Part of a small language model's weights.
Architecture: rotary positions, no biases in attention or MLP, untied embeddings.
Training: a variant of Muon for these matrices, 125M tokens, 3812 steps.
Each number is 128 + 32 x the weight over its row's rms, rounded and kept within 0 to 255. Layers, rows and columns count from 0. Numbers have three digits each. The size before them is the row's rms in percent of the matrix's.

# layer 5 attention key, 128x128, rms 0.101, rows 54-63, columns 0-127
105:115166158109157178147155140151115123144098095167129160148117188153123125108108132140159107178166098197049120115155137096104145178115190091176158098129153148140147145108123139108166153107159065092083137098080108092086072216117143167128122127128094191143104083075121108139128072094108100070131102114156149199165118132101125132120127134127082102135184146169136160104150183060129129128122
103:069165150144110099125104122146142152131095114166202175107119153155146142056153084097142090100083149184111212085156126143102158110111166102170198170103119140108133106118110104071130140068064189068130172134125132148074140116115112105120088048072141135175071107119125164076162144144087125089089118121139133129153112134154128174138130111111133152125176165113121080137127146116137130130175
098:127101098083098132119118074126151084144164093112030101144107134108134149126203073164148134091156195089046155169143127038156152087110119081151165062117135142151175167099144175119142104148097108135161130102139124126098167123157126102082100093127104108120116105073054146089141119193113118142141154148101163099086142154154126152124110126135123112157131153057135121132109178096125123158113
105:137157211132092198156073111030109097137088151119105138164199129100068130169164084123159101096065161113130138104065124156111146093119128147202148065102171126144146144151102107119149091120174162095158152154168105101159116132146133100140115128151151124143203136164156127117180139119129119135147122143116111130145052163149129179121098128125123091131096131084101200101143153150117115093107
107:116131119122152085157104115132113117160112164126135187159156128145119178080161096082120071145156135093114165109108144113132131159122146197116072157118103173188071155207163128095108111135145155152155124083198108115118083169143157183158099097136174095153165083077107155118139136125073136093163153111127146129180100174073124168145099159173117083168163127088174187107128144074115167152140
093:046166138139129165183130140101093100115150057121172110077105102081062166119115113172113117076115143183089115096140139120148087108121150132110112136110157123192107069113094155101172148134129138142162111120104185134166148161169137136068128086130120122119133090110198133143070134039132129207146090035096107147174138116129112171144172109118130123140144124085156154136137124123163129113109
102:110146117125129178083084156081129155119086089123180192112176124198125145112190117133133136133107091135132176076163164055123128141129156160098152150121116121092103182167130190106045137103159126085134137097116097120151057125169138158162080107123100141128142104080136111055101097116135109168120151225175150179121169113123142132115120131094168113157144179125161146110150142129126123096081
097:142080133110134103165154151101154130135119094151075089146057088146119080118112149102135120150086050155145122111138088094087156165126104104106168117034132127136083142122155058122119097064140096168142120111117156166161142181081120053133143148160115162134140095103173095119167127087120124126097156167129093121123117090129054082141126103092116091115108078125161181099175130120078197156136
092:087065191166083053136135107159093199088107123117110151170143146141125154125058134143125071090151140088088130070162083121138121165163146139160130100075165075132172198130125139105101155177098142123116142114094120119163103133151153073129160105133205154099128127070116077133133089134130126167108137150114127060163083134114104077129095156148090131122132120115195134095109127167072119131148
094:097163069083060120174074148150156096108131109076093090147097067157135116117093164099098130086113091101142125115146102139101128176068115157160175158178115120105139103163139103110152111186163109175115169128203144102138085124168119171172139141146108114175137091164120079157133119160140125152123148112069100149143169106165163097135096123190133144152171054110121059131113146096088099115160
# layer 5 attention query, 128x128, rms 0.0972, rows 55-63, columns 0-127
101:172113130106218078118103169135081108146089153134170158128132148149156156114095109118128112149138128125152120179114153169062117120118144076144194224130142137116099079121180063129205163146166183081123116187110125164099150134147137189150174137152135193160133117100092156111117115148119159128109133111073152151145096146158129142142131154179058134110107148154078122183117103152124144108156
096:118147164155098113124101107090100118147149090167096155157196158097068102131113102094153130128078142053075108162215096099154167173147157147225040142158121093198133152164105128124115160170116117117143190103141110171086180085159159121081156122101132105159099111088110078145122116099156127140150099127128115138166066131144151115161107143116119154145172122092108133112100121112115139165152
096:132140120155089127073101140123130104124111075099143143138078124103068187170159136210168118138167171100120178094103173109119122098164132128169136102168101117169166128168143065142182061146086128099170238176096104123066139122133132140104150094114127127133151082142150108133125141102070116144098096118080129135137186120172077151116105110144106116160122134200139171126145105149075122126129
099:072166170131137114074133093181139123176170171071117137142098090110142178156081093143115177100176181132131144159089148136107166086147159200139075174140136128190142162131121083091149112127111129106167112085159063138140079156130138185126141110156090118171164101166150166109121052116106106124118135115168123194120137211160148155096119169167154135135139162097107127146138129128096179148120
094:101120112167090119111109115184121114106137138139180065174061106140084122121109174180172147149152152132146080077113109154124151102133131100150120151091110116138151106105132084143106163179124095129075155142095196118173144145144128146146102118107214093194091094137148141162126140086065124133070096105128105145159145151168087151132206129097076090180101122071097079171150121134080152110105
109:074172117056195134131128110180087192098113095114158136138072102073178154139150140109129068115097140106138142139123162152123197113158104188122203132119132071168141107180192145151138119074139144131147096113130126140175091130165100153118189064146139122129154177128107136107107155140104114192160131119111131096143146135219151142156103113182137125151137149178069106114086128128140126132110
098:072098101129127115129155156069162133124167104094181116107062137116177138086094121108102115138112128138120146122097152082140164147130129085154130084175115134067159116080180124144129110089157082161103065176100124166154178184123138143096090120193106096135126086088116134104133110087147186163157140158077130111113099093183072119152105103155165133119182097133164142196099145171122202092107
102:129078134123119146164143101083111167159159144152121154173151089144177148098211090156121128112143219144181142101106090099079136188179162111133156122086098114144156073162064172108119133117092069133135148188127081136120129140131138186155134135090129173118175095144143139113153113109139099082162102186136201119171128152125144107098076185091087167129156134145139147154124132152104162129081
097:159145104132167128136111135107167122174145157120077112134089085115116099113142155036101113118218133102048116144106166099113143138069077178128128106125111094123119115150123133170082143158097126161118104152179111116070130128120130160184128116200125120098115148125111093178141129179112138101143108131066063124099147166103148070096128092132201161155123129129180078126125165066098149107178
# layer 5 attention value, 128x128, rms 0.121, rows 0-44, columns 0-127
086:103132165176116108096170139179116120133155093107132161148048070131163092159086129107124145141146171134205147103130148080110077078116138105129089097112185145074093106120092148136142154100117119091133126109135188103101106157125159184144129148221122097145128086144185183092135115154135133098196137079117149114120095132133136119066126117159085148162124083062135102171112119079187124157105
084:133121148125144182130111153132150199158099094055139151119107174115113166064136141117128102152111115102187132107171172213148103207140127150163134105132165171117126138150165146152143170118127124151145168101131143107099220163098192180158137212085123119150139117109055151108084148164142170140132139127093165107141117146120137108169132170135092129145083084115204102105129129144139122090115
088:090076083088101077133135158180157101092149135144110158163174120138161144166093166151145108130106064051125109115105099144163102108165135123094091080130078103097116103145104121170125156164104178123156183135132182117123154144098149150166094145085175153111054102130148074084069164061104186174139160084111088087111152088125145153146121095167121174125140154139114117174093085157116142127120
092:179109176106131196085143137119192090185113154133153083145092134124158124103106116086073107190116105111181118135078123096124086165170091151158095105169116088156146127157126115113129158098135168117100102082075158095127095068200144083057168153127101105121117113142115164166198150106152127149153122153147100089130180132114149131121105175111111147130091033115151135113084137119155123169149
079:159073142119157131121087130147120137099109119136122068174129174105085112139121178179141131099113146102108197145092138109105108161082108111133111159096166140114123042176148131051160112140186067125107096087175098157089171084116150128054126129155118188198098134142092109146173070104175176132134170194111107129134134099201126142127118140155135130133140124116162145102129146086134098085112
079:147168108133084102169149115089076141177159099107143134102154124103119137119163100162099107163110116165090105189126142134177125165145147095093109111226140139181117102172146129112077139067088120111132124183158091081126122141046145167164101185099190116059119087142119170135153139087097131169133096094114099107093132140065086104166132075150151124134095136088156143136080175149110160137121
085:152167165165136087141147130102154087204117097158168166128064163152179121109121157125135189086113138130148198128142079091124188093089121091154093095088212155112093104115143113076079102153128110114163090139097106116112154123130120147087131145123042095169182095181138106130111084146124151112179096191132129124089128097112125168186151140120171114100142149106142119120169152113137083156165
085:176192119147125147173144087124105112111182133107161096100153102086119141142129146156140114118110104183168132112120133137088177106144112145100211189058116141119088135074132095075104126134122134177109129106160134145149047156078133112097157128157118104098149128085140096219107150128098193113159117114071152181123124158079131107149116122108090103147159134112121167150060172081090145075097
087:126138190088139076129134125110164126144143110119128084116173167189173023135133148094090101064088129128172115177175166117142139160134153052121123149173080114104121136134137164136131048147122174147194101123079132111163125079131139140149145133100114112145192107109156127184144122104139106157099096120095156130114159113101124144090196121122152145130176193172141079112133144111125181181115
082:149153134146130069127135098151146149176135080130149102072148146052101099135150114088206108095132119103122154167131123168199050138127142112119099121156158144125094177074089092130099129111138173079116079062143187119134104109124141108142147086168109088095140097139098155120103132134135079114153144052179081112208127082119095145153126153119149130124186162159150107161132077129109084161147
081:079145156119106115113135100146090143107099151142125170097147111153156134123099133136149155103141076099102104079175159200119153135138124139123198102079090155133162070132174076109128169108156144123116157104183123134168115098103181093166083076112083089165144165153085150101111120140102129058096125118102118125180109083145188108162145100176127165151125105109142168059147104168136226175131
093:146127141087116108152147096124077117103079145055172142134078103155145135089130146122112131130110142152163081127069107079181163124114151148085191134131155136112170049169133151110118128135149063152121127133083082158138136119192142089121103121093115136104096112103111191120051176174138103150192096178158145098177070165098139142105146079108146122131137139059131079107148090111167096104099
087:131201101109154126113090128162125102144144123141120116116159130148147121141185183119136207118083139137147141104179083157145150125149171087143136112103143102134097108154083109055136144120161137163120164161133098130135173152117110089141142025126197164134133142129169135104189186082161143121166145080077139150183146048139123163148129114093143094149076148095097107113170087082182090150130
083:080119148118165158117104147154117115155168116112085084136154128110144138098135129114123101098093082121071178159192175187177133151132181122137058161139080089081167138108120099115129138101182101137115104132079137059109093097107080087075164091070088092200138147090141097146133153131104109112131175145106134117105130143170143118131068069053146141109137118143101193169121142167104146151151
079:147107105112134131132114131088170109118094088120089105096160081197085098116083124154167157114125156082099082044114100099111134146137149146174123136133185129182118123153076118079135148137144091107122183068090163159101128058099123161120117113170094115104167128078176094061111100121162186102135054134152099223124115140116161109173145100113109106163126093106132135115142132095093119114167
080:119118123161138153111137148132149103096117132088155183125196153097181132164164125120145090168155128124125082105214083075118128161070141073110175113152146097154142116106159121087072136092064141170154159154138139141141116160153125143131118134166131109077172122092129123154128183155094073150175160097181159211130166082100167117072151105107140127139177134157045104134082145169119129133107
084:088104150132144145158072143049057117143161150111158129087148147066109134125117164102086116125129129138159110128155121087120077092133111151087111166118105145136098054112094125128166096101136112201143142095138134198135050144152129116098162150075060138135123123162119143133084144181187155095101084104088163193192107127160118102149137172086153156115161123122132136173114207134138146101134
081:172116074106163075092160151135064115126084092098157138132112083109143122162086118097077117161101162096168110119076171117135077132126081071167105087147079143122057063137138140150113091118107183127114076139142084117156158126052153130141116145135104063143130138100127111159191124157132167101091119138084173133172167102140122155077164105118135067095189094111177105128106168129121133125145
082:101126093100140119156159094090158111147158090109083150101168148133165172117182165096142210063113151087091199112115134192109139130135112055129175142124151094113116093115125108110104195185155138130138098169099169158144105088111147171142134108173200121147161161145133145106087125168165163147128131141119158128151073195116117154106075106113152069147156114101178119068141112112139137080159
076:143140134148171093202110095149132119154183076145155156234166107116193099153138122118121109178107174156125077197116119134075151117152102151148161106090098104074110138134067109158094126145117133142132131099076107197117113128102141080121198147127140155061130189151168090152168124127162123141180102158128130110101096116137182113115104170114098142140122172098075086120133100150140129111168
086:097097138081106104144073105168136137154126128107117159143126119176131122125144097084101129149147119181105107093114125094175039154131160154138126179127165111148175184187072148101138097148119157129083060142119077089085121060127130150086058138137115203147116162159133198100132092174099166117116083141077103164117171127157127095115133116075097175175143139104172127109143147107131093099100
090:146098103139121160131170114146070188123142075163152138130122145151129124145120165170135110152146119129103135058190138132083099149148140145136117123091114101106202147086122112139091159093136085162118174197134115193124132141150141097080100122071107111082151169147117117087187068144092183079183106201047181127141154146169158170118104112125145137101121091095081093132154144171125154143133
091:140146120135080146157101198115087097131129154167142128145078143180071156122083155074133111123133135120176135135176153108165129157187116192099089100095108114113111083087181100184130138154165148170164148206126138097132144144161125098146181084078061141119114133173083086137178160115108097143159103149112113137171111109085088179164164166125110080082152137152099106068098143133107165106126
085:080191163077123135142112123135107098121110066100121135068149130148147203141079122146134108162091139167130180062178133146181156111165133088107090085134142167137098129135120103216106160096080051137094135125089147091098142177156157164136109114177091106115153144127134128162087126129095146133119211125113113130124089154131117135116140147151147127186106070079152067175148115159152102085115
082:046159094137145109147115171125157131124109176189160093175109160164166168151184085192130148154144095108106096113141118176191080081148125101084129172090127127091134107105113134115159078125138128126080104123117160087080134176135126137141129100143137173148122120126124088140142125044161110109153154137114182041090110159098149131092119085144122097173125091144072107155090102135127155062075
080:143150135087134143125128096150112157206095119172124141115155065114157128135063164098127159126148078076126051115157161182145121106162109137158118137102103114137104137132161154150120210124101130101120180073185068145076188116116085105167116090201113133125090137164148139195132117187140173164200158162106117149116139163100101131125149139086131113131089103085116117081116136171141153093148
084:163139096138192100117120130149158111144178156144096147115132079073129088102141172055150100095115107086157182069123142166143135056101111098135132124110134114154104083184097152162122116107120096077057090123158110113149123132112179100085149144083126094165127125096082117140163158151093072113151066191145149136105170102154086141106138106132115126144089153100066168111107073158053094109132
088:136147106065068100143055111159142138163132131173088155099155144122117198137116163166168124164083104102148177130110132136121140068120110098145119127111128153066107059139088097116148126113179140085102144106103074113161115159093179143152151186188163165111099110152149173075089107135079137167163160157201141121102145162153178145075157100144098163106109138118127126081112177073121109122101
079:147126145129165202146145174134094059126119107088150171112189088102073105083124125140142183117120117113171118101099191135126140146102110096102111141115118143141137084118090140187144141155158065215123118148087152097124122085122063110098155062096139143105069134169139162135129174115122123127110125146098173119084109094127151144177102184117095142064185196166115126114153131169132164175134
076:128091153189095111135124127135100070111161184060152141075146177099117115133096141154100171158169081112086118133102154114106118148122072065139164067124163131108155055149158131129140115128107131132142167163132091083141096130113039129113107081141074104107119122136123109103103077155128174164138129132137116136215127132103149105128188079171105181139089142106150151098093172103089077169164
084:090198126192077106148171190118115198127074145073167163143079119042066133133119163100120161136066119126071113129138053121131158137094124098084136127139182137149144106144189151153150121106121104104110118163145079144092151122164092078132146123087129094136102122197131112098112115140108164135117143140147099136082156128143180124169173068128188140123163151164090115137149146112139113145088
079:120171111187146131115100131144090211164134106131161114127084148173161133138115129106135179136105137091082162148115089098157090105105107135147139125098136054157092128184129145115086109091172145154056079154143147135127112118126152152141208110146135190146153165114118130201183106169049153129156122132110205142137174107102151156113104152164150154117112102103189101101094123138081173159087
081:108112052123150152144148132079113142121098171106077129135183066143164058143155077145135071159108133096094128165102176128108131117136091117122107144113119110090134090121176116113185148065127175093138148166052137113083084114111127122152130077203104138094103151134109148148115159139135180170200114128114146108158093087125131195126212169114140189148137082084116156125138112134122099117147
079:153181114126112136118115084154113155098155144160123127129123154109122157152097071132091144106183091172161110136156123126096138166139093126096101182125126135113098125128083098123074118083119051033068176167103087069176108115142139077196116099127155137149133217156196069087133138106109139139139144102058105100153141143140122159164180121104168085168121140093147112127172095116122143114136
084:127160077150116055095128099113166072155164100117137159119081128128151116115145132211106090090120137103131138120152058143134141132129122092098084122144099124178115156115147120084065132166129121108100073126042050163113133129146103132126130148166105176164118119123145160134129136126145179116148117074077125173082123120131114157060105226092158107132109158160132118111104145106084045156119
081:082169149110162139130127117108097110177128117124128152093070077175177089143146110172150118173161108145133180125140160072182106119148098137112171108114094130138181149129098131107104162171122053073095146103106143182162160101104173168092105107170182106141079154164173156051138163105087174164139156176114096105122129101121123108172106107099183116086179097077151088124158128121100164108124
087:116149171165164146087068114069170095126184176086127091130166122108162163117145083066106124140159133147116142131099114162181163124087101095124115127078117119110135162134135107055095176078142152224145059149122082150120105094126125145136153141133135128110125205130132161117139127159114089121199123094116129132105077145117137146121086096180168116097060106143186143145181104106154161092121
074:112154168085131015117107083116126107135150102150186184101093110176141159158152137106200093175117109164093140136154138166170112143165163125177155115135148123063094146123155124067130090079117057195139162148098152161126179139160157126111076122108133141153104186143147191109116159087100107143124141143133130154123141152163170104062175147128123120183124130133165106146119123125073112105154
089:094150107132150147188110119118154177139116096089084093135155078154187108161089125117110112085117088082087180117108143103160141151189095086118094135165112123180121139120070124169136090111127159098183158141180067112174087097119197137134093168126100136138083152062138108109132126110131135153155147095193135091104119135129116119158159105162148063179173167117167098114148142185131184106075
086:158090175074103126133099172114199171161118174084163082086127102161135102155125112217073115095148150146104127128155200135209185130115131120106067168108089133073136138123087129091104149106095138107174161115098101123124106143175130110124111192120119104113149091203163135111150131143081106150147179128087160107118133177119123133088154162145142130127107157083111085083140068161132105128115
083:136140122141144081206137128142138184119127092167080141168152144159217130087094144164128177122102196158117098114118159076166127184130109155070114108124057091160096072147073161102108139112131106156142162124196139068077147065157125141096106105133063114119160122153134183066128107149078130120138109140117159122112147132137129141093099150122168138118140116198145133110145063136118131155094
086:148095175146097143166141171048113096110113195188125146140139149072112140143109071150127156110135161096136102152161143118164095150099100144088123181069123123119144101155140075168143173142108138065059128055091204141185124159099129066167104141054106099142111143122135129191106075119147126095128150065183109169116101131161105127159130140170133125133136142166105140124111093148139130135101
086:170095166075211131171144105157081130159110148153102097194096166125186096109109157092149149111141125150149109138111220102116112126114113111163092120126136121125134132190146193154123126139177136103167125146116095103141121174143160041150142182146147084135106190142155111140102120172091174119121159151109141143097172129119162144111090138107170132180195054118167111144070116085117104116126
081:154112140145136115213122105136139151133154126171119104160111170137161132152070147165155118150173132153087137142086111224184133146150132165138165133109096167141148138093188108178136158048102114055089132117118127112164126136156156127112149110131193129109095129067152168160162158143146191143101145142146145114109143095179155105069157082139121136121038172105087162143144123186137139136169
080:138137111106130092117183124078136100184092146151102081116124131137181125142094086124126055124075161070147184154130139178074099113103144092056089087114121151089181118114133199141084139143089127148118156129136136113118134134129109139068114156132144145187139109212157135143122125128072050089081130103098105089112086160135103068103157164131140101129052150121122161124174138161105118113149
# layer 5 attention output (transposed), 128x128, rms 0.104, rows 0-44, columns 0-127
082:137129074135133142100095174083124159070101109190112134091078103059149177113113159127114094154145135171166145151181136070140120153179137107119099175094140121084159121132124102125187129190187143134115148137100163126095122119174136196154125143187061128120133157135179116142121123086166089124150188082120149198111114102161139102104097092112049081147121088144163152163141108140081123125132
085:102095112121101148115167156114178138106110146114113095115141162150089163098107218172158060139159124157130166128156146152183130150158186125127106118155168140118205102067172076146156183150104177105131145110123159107085144135169147119147118140107160154161101106161132159147159147156115128133136128085111102083150136157094100176159153159175090041162086161149129057169069104121164114085117
098:095114089141093156140059095147141133107177040128148149137144110076179155075171116106130098145149104159149133123220132176103125134132095166142071094141138174106113136170127107142150143070099154108128091195112136113112146188121136131125068080103064149157133160105085158096102102159103158155168114113114126053157112121109144114118108111105161077089087125113076191160138164123081137117138
085:112075135088102110063105061116149080194082137143128101151083135152121157167115139125179086112131123053146137133110055096185129133160127182149120125151131103108146104172080166130131092088136146160123175144099162087121117139190149108124097132173147079088164165129168103153167100176105149153126140074101157080149199152092119112084112140114114177126163143169174160085086126157132128102158
074:137133089159123148088119055106148077138106116185105079124135132140090116126053180149167170143129135115112138145160130108098124157117101126150105086192114121195136141181054133175114155179120109155083093032127147112137137094136131168028129148124116105182167088142089110078144079089101116186104146145078109102137118141143104151145180160132102133128101135120129086100142152110164126098152
081:113104086065078115162119152166103119178178140162126073137145115094137182128140121135144149103131136132085053143134130105155147137178066097150155157142127111143192040105132124072133154120117137179115088127166115152147144170134103126188099105111092141106066113104057126166106150142084177064118144143143095107107077141093112137172123153136168076141138123109142189144061139115098152129066
082:141211098122133135139099146163146078119150104160132118102142133133123085084125097149174150086130122096117131130095116051193185171145102088115154092085165143106096168134100162103177142165165140134115118048175153112105115075114178090084071134179205127143123124135115105111084107102127134085157174102082147173084119150157122133176117112151108180119169155139192110135163177101125145158121
084:142167114087152112147214159159181141078161076134080180163129113091119161153144082139089164099129166096123097147101168154181083160141091058157147123141084109176117145113131071121098073160118160090097160126130102112129066169149155139105168118049149132128178173115134128176107133074120124078138107156162125132137149140125154079160118091097117133136165112109153165104106127146202106099170
082:146074125135098139160142109147081094080123112102104131137118154109152029111090070147139118100092153147145106089053078094146162113081107138114123183099104111136099087122114129153145104094136128230145090175141103112144169157102147146066112136101110140092139139148119164189150083167096104115128113103155134130123127134178168072097139155141088079077155088123142056132072100125133155184128
086:148078170145091104172081115130128124150150101146138093156101095175137145088159134114147076116112142090149169166127143176095134137164139149114141102141117122099100076177142124126069177157193167130095119134112082186142137136168173166138157168099097107111177115111115137144078116110170109097175183121214133195099187154156084087150161134127086079139176153112165064091113103114091157146110
083:148167110183076111132123087186106136130144182155144158110117103187151191139103159116172132123147187194150132170149114181133122139139115107136097094069135173119156159120155109085127104124088148102158160129152127092167103152169157172068152112081149152137196102123081140130100124143139105146044118110162098110183058078126129193156123109157109162128125148137162104133145091159158067178113
092:176127110115100106124197095088152151191166102110159082070066130095088103127137160099086101123122177124126060151151137090114179171140183168124116082112086110147111117114151085155120118175114143182118178134117104115110112091106147073141109138139146137117111173133131122117106103169170071126091090126107097201135120109106191187162082115042154169133140121115164159112090122083095099118138
082:143155164088081164145123145178157113122136146075150171080049162134160179125139143198139226097094144153131106188108151104103094114167180133077128131130119160131091186165086103134123089133170109149117046153097109162106132148092083084113140129171122114172142141121075164122123136076142129123075135124123142176139082147205119123151162121115129157137100128129092069148141150155131166113107
085:101062149159110123125060154106139118144043092126127107124146104158172101090115124206091109091085103164108125146111149144118144138100110060083146127070155090075109073116162163136133144123094116135120116109075171053151080150153118119062128171052112089130148143087095162141154174107124147142141157123156116166190122135119103176119146140142123179134110143143091106119124098188156160157177
076:151119176104109124071139125111170109134085098145157191121120097129116077171122147114109139093157175131141120162097091107180135153165123146161032061114131153123100199123104102131132114151126063084155163106114073119111183083141054157098142111143166147144069135109141118111117121049082116102108105114144107174108108150179111146106169101166179155139089097103116153132126108120100178132059
081:131103137147158118131166129105149121130154059119131191102146104139167158193134117105173180132166114087188078109096137143160123173101177136072150143152123112122113089141211134162153193058104152151177142189142087154121122176096129118147140154163137128088111149115149134151086174124115124103123115201113090189106133104159117092081127143119156164088173075137082063162100133124084112126156
085:140098149120161124101200115137115148105118101142094135155153126124084103090124148120105140146110139070139172191129162129088076198120139084130106155152085183119154142112017116074141159116106120224099154147107128176146117120094122123102072140104130141112105189125168134101111140100153136119092167127135144185137178116137160147105114094129122150141059170111134098150072172092191075129155
084:150130105118095086168152137053117077144163113131076082144083101129162158062110106110115111116112108137133116162132153114172096085117111109141119110169192146157151107180087151117082070148091172156174174117082115166163135195142147167117102077181126164155143116123140124160158070135099100083153120116083159177127081121123128157097168128165042057097161139133098120169089124130128126116152
084:104138063137136098096141122078110133093110124096168132092087120119135113133154095169110133084118166155162144135174066140076121132157116103077167073129174143167159126143172121125105160137177092119098115154109121126104124135154140153094168083146170155099119089161076125146182148090187146146115088072090131163044124113110165138164121143132157145120159132114188116185124197136221167131068
081:078159100089188090116102149134148140114105103153165122109106131115120099154100100096088087180138138105093110149077100121100178082166119119082172188144105072128121161159035093198148077083136148105164076106122086126157129116104108153102127163147145162135133105129110104126144186147114166126142136113125122165128150130147132180159047147137176159105104075143101038143119131151147115118202
093:132095162145161170118144069111129082197166198062137107103173135074118086140094077117110125167125151152100143146192113093181133092206144125115042075176162079119113139121090109143160136108119082150118126119101139143091132133083151143114086166133139143129154110154175141148143141076148141116113131131095089153180138133126151166123150143106116136144138096158188229137142090097101138141085
086:091185107161111118102105181065080125146193087075078144120148116085156152169148139129120166138127133098097148184097154126087130141101155112101143163122184157097135200099152116191156100115121141102104132113159112143164078126154127152085070092168154114144156154094116080151171125164132120155120122162099070132136171126113106214130129040173160170137082128147103109145092074154155117111127
089:134205135127099122150170131177133083183087087114160115161202124143146113146146167113139105119082101050141114118099192112123080165113105192082196181134181161068066150100091140123098095086116213112094116091122128114164145122108108125094111096124159117129144150141159191087153141157155105172121093140165160125123124148113134120158188101114101098128119107129106093122070151117132101120153
078:138152089119118101168156184163172087079157151119117127099120102056165167118133124099109095114121126129165098140168127160135132165162135063151117112124123143100120118133144141098155167108157118139086147080135161122082133111188086162179124165197118107209143140020132174130169121156165108116143147100165105159101162106076148195130104147119143099114060134129114052144141092127143082102091
085:161084065153162224159102148102129115123101169107117122090141131121141176145162080134107176083070116147120152105175207083103083133172101131152095179108115078189064130144157116174128131126083128089068091153157130117125096135089164161152114110084125153132169175070082136122164112157130143165165082159115152156141139136100130141117070144137092122149112128123148084153149139089101134135188
085:130124104100122139165144138112136155139160128164105138137157122082156160162062138138104076152135151093186156177143096161161104097156181088183133133116175100142121174090117062133087115104086132131139139108103149117164163100182140177081098126152126174170164163126131131110131147116168134112104101169175084072129075165073030179114126185120139124116147164152081141117132174178145097076086
085:165079132168110059107124147114185158135175133162078154138087127101126140120128141132151087058082101089154137103081193119077134120092128117136175093105160159102150142122069126173096165100057080087119065093115150139139093111129151110113123164105141137158152117165133172161127130117076115129141149109072160144131077136168092149072106115066131119126123136139115154166175152226092089144112
092:099149132132092139068131126092098164116148121156159131074111099057096160151101107126145132134096100182138193132152130098184122110129072097132125075109131081144142097112065078151108124120102130126129074114072169117177175109153137093215139160114092099180178154170141138106131122102134074126167127113131120093084131057158174128146149116085172117099079127129140075085152188120155097123083
081:123141104138115126114152117138161152096119094085156130092129137149159098107155182159135155158099168087102103163097155149101080092088105108092089129158175156158098110189103141157122151127092192139085112111089134142162139087098128133078122150108129127136110118112129172139139119160193203102069118041176172135125124124094083079074095070163107168063150094197070148112092119102104151160131
076:120187154190120141103135057149139138204163155190181091193150091136144167168106174145143136138114154155175110134127114096196189169123141081126118175189123148165144117157191150134118118174086167163133111126060168181167150153137161117108118100096124119135107119170179140128115109093117137115114146134175172133147128090117146138093156095082142108148151111112065123166187135139169100117099
092:165138103192070129147147073176108160155140124148070171108126149136093117145116163111148134115078092164110112148112144170133170160095129086127201146117142149146120110178149186141108161162144138129105148106084107103091163133105140061153116173155150171114111157104144056090144138118122144068135158171157112111153078177138141171210127091100139158114142138185101031159137132088122100137090
076:130161136140151101117141142047135079092108145110153132113153090166090196098161122116150150101101190112177183176095152093113107103161070133136180172186136123105123146119112105192119089132158127124128087111112153068115113143108130176145128166155088153092200114132156100142162086176118091131149142152078144104124106188168149185089124198141150146128165186144171152172129098134173123155103
079:115172128124163141157177163053112125131131147104175078157094106065182149193093122141106102139174133129132136161101121120109079141138121117185128119127106094200140232192111154113136165128116177164106112216104157102148134120133089123120082117113152116086118109107065125104187122150146089143152132119181118108142129114117112146074166142098148114142140095061137130137144167177068112165134
083:150186141123148146135165159170130116136161161095132083117163112087153176127076084152138185135144121149180093185131104136068147125116108149082093148099154118194079096125061150125053101081174091086136125143129140111141076177065145115195120119123114094135120144123135107131123106104123082101131151103178140116144111192083111226165104104101148114163098131154111196151128159115111158124128
080:130164136114142175122051122167115058057134136119145150106113146135122103101125116202076095105141067142117112150139130074144112073140161139142133111165047089171163152121124126116123158108185034130111059072055101137144162148133141074091112165169097148115152133103149095139098117112156115084193140099138127156052148133161113133121149138165110111126140158115141184158136117117106111156123
086:145120077150137139128090132118130087143161097126146099063133104071121136108158160200167097164119125119121132199116152090139133074146066075117104132140099157136093101091151068150159104144160110112188162134104109131090093112132137112086148125127161100128121138086114109092129128170170096104050090107147107145114096030109100207139110104125190112180065087154164111131147107131080144116092
087:119084142074153059119089147141115111104096150109174086110134165115145133094092116131164174143123170113114115138154082134157096109153175109089209108130124079216167130087140157135141089111107185156054147219100110118071116119130156187167171137121167157139152089108111144093116072121103165106126145106111131191122100147126120138157141157133137155129152135141157206119198135155159125104137
073:109087119083172122121140129164126122119212124080172117090106149115056119087086071150116134129100177182096127134130142148131101106203099123124135092161104110163138098101183154140135119080159142160139104104119140117143104146137184111082102114165162086158110117111115094071120111065100081151128101170132052157099113051141104132091151140084152098175119090166103119090133110108103063186148
088:127107174124123153199139158126101102122086076137121047100125081071167087158108127111135132156065115127136161138136121142114118147141135112148130056097095168187098139111145126129176133071118133140146184110117086073112078159082163117138170127158061195090104114132112150140084090116117132146173098121177135118157049147129178121112102181144155096098097063127114141115142127157161163091073
090:186123134104126121125101192157107137140105132063104064131132071080167151123120121157113073122122141128157100133114141144158105159092199130114157133109081132152144074124055076112186142137138165137124082158123120100170201085118167066131137152109096093153168126129160089143163096115110147129063112146133091140125169115109144137097116169171109194152076095073105073192152108130086159121101
083:118102145130101131165116148117125172153117109090099123094143102174116169103116104125094164108148115164115155154182153114136149176133129071062107152163092190097092124164036142135145141092150161106113146097166110071114181125172133131046112123168158074125112107127143152141133102217143175157117114129120136198157128147159169151109088158165187137093152076102169132145176061128099144124108
086:147103146094163130134139116150107102157086133197130152112175115156145151130160133139129132102138143127177148122128169138090156189105175139174148138100126135109107132182108162123077139126055101098153101130116085089161152093140134169138158170064084116120139077124164088131090119220179128099070127092125212096108153130093114087149144091177107165154054127121092081140129169125066127143180
081:114159142093192095108116121074162124110129127151100076115095167048132130121035103139116121141130142139238172099053154142103140146120092080169110105156159148092102116144145146123111125115116144117176160134125140060152155159147151099074074134162148115072181127162123141094147084129154109116134101091063115112171164141111117137124088132128125113167161095122085180095151151110158121066106
083:146102114195102145188085134139059150131136176087117123119120113088080141136116177112144139160151192084140174127150104135106137103117139114183163115088123081155164122153161082144094099096041091088139091153120169164131101144129118165127101194142150121158139163078091121196169166169068148171113135083138192081091118114135128102153122130116149131123143144091087136151141109190107123092188
079:147070079070142097141082089144086129114093137135137081166169118089185111092143122147113089086154140151141139126126131192156147138101111140060143145120093097150097110112123141110104167149192113141100159101200153110214148066160157127130124121137118088159088142106141168094171144189082133139167166131097089093149100114155139062097103101162144098128075109129134213118158158137155147177144